config.toml
rope_fraction = 0.25
attn_scale = 0.125
init = "normal"
Each number is 128 + 32 x the weight over its row's rms, rounded and kept within 0 to 255. Layers, rows and columns count from 0. Numbers have three digits each. The size before them is the row's rms in percent of the matrix's.

# layer 4 attention output (transposed), 192x192, rms 0.0453, rows 161-175, columns 0-95
118:096099165164068108102101176077150153106130172094118099168129053134093061036127103041136070108064197184103099136127153126160113148088123153113173164148167096134073168111119127139125178123167076128081159123131118143083097140112130133153189122167156131121110103118087151123101139084116155128
116:123109147127084142119112108117145088145133114107149171158200119143181093142146101115203131141114048118161184151134191160110125126175157096101120125121103101126114034111112069123173173092137132112174114118158109127046149151124151202118124178117114142155151082136130156095136122184118188128
117:143129073143133200142102128148137146147134151117151074118102101161105148092111163109113121144099113093160155120102115139088132099132119126076131146131148121122123101147158073165011080067121161153139121132088142142108153178180169163131146104072122138138102128109144173132092079146175148175
119:165165102088113082132132110111132141178099150125097141142176059155104180115146122067124121147085116078176094131107093151166171100161070133159140134147126083129036156131160148174114125092143108124165126121115141159107157163083142145132096122147125100165158084116134124118140181088149109120
119:155112130116122134144121123131119147110174118154053160126121158143137051201102118105136161084112169082108115205105160146107137120151145167150147113122117129144141111174164145101145146112137093132115192090051140161107081092175104192131109082145133058114128175167097142109181155140152154091
120:102126110157180095213135139113162102101092177125140122055090194130134137146122090154157126154154133113158140130091147136158115139140137090105136129179106098108115084176155141123130083174186095153191146148116088137126123150168134162188066156105101121110143086117187112095173098104114105142
124:175187115131080096061119119119120180186140150214146105168102121195091185173151086101119158096134134109101151194170166159179170084122102113134152110164118146155099115120167148097117104148139126162153118231169141101110162171118093043143131158063135118119136139069077138120141114109142149101
118:133148180104162060128135104111093107121128144175119102116077148144109166112158171120199153109114119106105148138061099131107111132123117186128080124152134130138161109131103087139138202116136117156129125133119131106096154151100104098137181081141097108074045132067137132096133122123109032092
122:070138125125123151140195146100116164154128130140072091131096126140116084100192082116089095195176156154155133124142109153132148084117158108114129109155131127148157109094143140088176146112123157087151128136128152103116130157115176122130158074195198102072109112139164175054146149102123135149
115:167117142145154069108134135164102108140138142112121110128106097111128102120111127162092159144087097151161111141133234106156107134124162169141126167111136120169097118214093138101076181132129126146138065160126088134094116147095136148123164139069145131175067155076154096113098143139130125121
117:084106113153139134105116143130146111141094121098144138100110093162146075140039130088166108147124074108128089125122125178062096158110096079127116131111127149124085117075119090121147145080059128063077165132137140145178144082130111196143112177085110129101151139080131075106153115175135111040
117:160119120117157096172161134121131118142064170173118092089119133133191163105172115139075165087084099157082168146109083114154144101114162106167105165113095063128136084074104163117149145085155082103122087155173141128135104160135164144112102144156137130115183103200087103089127099078171161103
113:136132142097087103136055134109110128133104129096097140156129240150111114075091131136203160144120106141191139151076093143146109111116084136090127144115116148162104128186157060157105136167142130156146084069112166151148129123131139139087128157099159163159099136148107162112135144126189109094
117:118141103124078119142123118110184175104107116119151190158167139183121148110112173135140173168131115095127167158155092112128119102149109093153186137145116115152133158191095139127113128138046150116030128138170106064131145203179101181084137183117109069096167152084128175134136135133105156179
118:188105085140114094099115095136096132095117091105130110116119112106124130141141122133219199157136137134115151202149114109161133140130129143144096184127111094128076083114080148100069137129151154075078195071068099152089157073137138114223163067109136138124097139178192161153073129070075127206
# layer 4 attention value, 192x192, rms 0.0365, rows 162-175, columns 0-95
114:095147133100158093115135156186120191095120119169107108113136119061076087090162140109104126197116107162118087175109121078151116115133061106184179146115106113166198146107072156142120143183080084122088122175131112134106154106130110168129113109142174175055101124100160058160160090088114149133
117:143131113143180145123153169063145115105131176151103172155106100137114167106158132168144198112156102152129094105136107128180115173119145166124097123118101125126052158072116122116200102107142130124097088145111172127097101176126097106144126099104131114057110060092120086116180174124113108148
117:109064132149087181142125067102112131131129170102161155100058106174112112122139052126094115125132129170121156158116133093189171173128090088081118062103152085105183173112096156112138098126146104155090146160100109149166128169144104078048116182108143142076140169145156098137174128141110140115
119:156120105128124151116162123141160114140158146117204157160144137085129123096145158122125123131132137152133139065134077127160123147105137165129100130137144120063180060087133175120117109169111119125101114066105114160131156089114193103102155136077169161104129080093138150082185127126080100129
118:150101217129153167097097108150134181138180126185118193131138121122125113149184146130160147147135118123131104112085138152107139149100135111173098108115100142145077141088116110123119073126102127145092109105161114131119143072054155145126111120111128031127131145127140142196101130123087138096
120:104123112135104115109111099232110084117124132095099203104164086099165149102124140226147139178121085135126122151112137130163167167149154067149126144092130188121170156182104141080146119136145139103127180100101145091142069174158039135157142118099092118123088083186130128121119139145158108158
116:127160185145085104168102203139114104159154129158095172164103111114101116116073098159177072111145152161160133132194112096140161133151119103043123150136176124126104145145140127129105065147124136154176123167096137098131099134063159080152167128124107115072166143125134062157121190136175151132
122:157100136135180136102118143130115098105163143122131155164088068126106182095158137064166105107068148158133079157144128127148113083120087122131100172103130136084115126074153106156086119109109093088150152109153069128108133025156050148124090144083126165158108150165125126158139163109161128126
116:117148116140114106147127153150147155098176106062141154132103102146091125127109117189111101118067158070153079137092094183069130147099165121122168136163151156108175138118145220100095089105179177117095165127144154135113109134148113081182171119175109137071162087136137173094127143129104096132
116:078108135125187089117111052192127075129136161102152096094116127111135106087120150086144172186142125157164112189109112093135118132084091144122124153139141120183098127135141158146164090147133153148192078140148087120173150103140156058095139108192076125121121146186146131158045054106181193158
119:065133146170147175111150105106146104073133181168172179158172105157096127152166139096144138136164122159076104105137084141144152063158103141167141144178099120108148079123150132103142086120073173108148151140104129132165215122152100172115098162171087154091170091113126114095136107127091132127
108:148136107184114092136131152057138140117098118133152105136094121143110097158138140140106136092121088087088057112151192116080180140149104100106118095183118124189172119136157180140090110151159132146093132138136135147090089179107133126170152141113105090176140119125165144149141119116080183157
121:127142107147106124117096166098123117109088146140130114117090083095112117191201167133135148109167141146093092140102081130134139161150116075078125125065168118162116054114098125123154150150152106109143143139149139122119131099170156099136178172122078212063169156154094105143125075124089059112
116:155116179161130157153110104142146148129161156105128088144128180135107206140165132109141083133164175185138054088144164130126085121144151063149121060134101124108204127087076089153195146129106130147201101090141194086145084100108103124112123123095113091141146146146094146070175113079105139095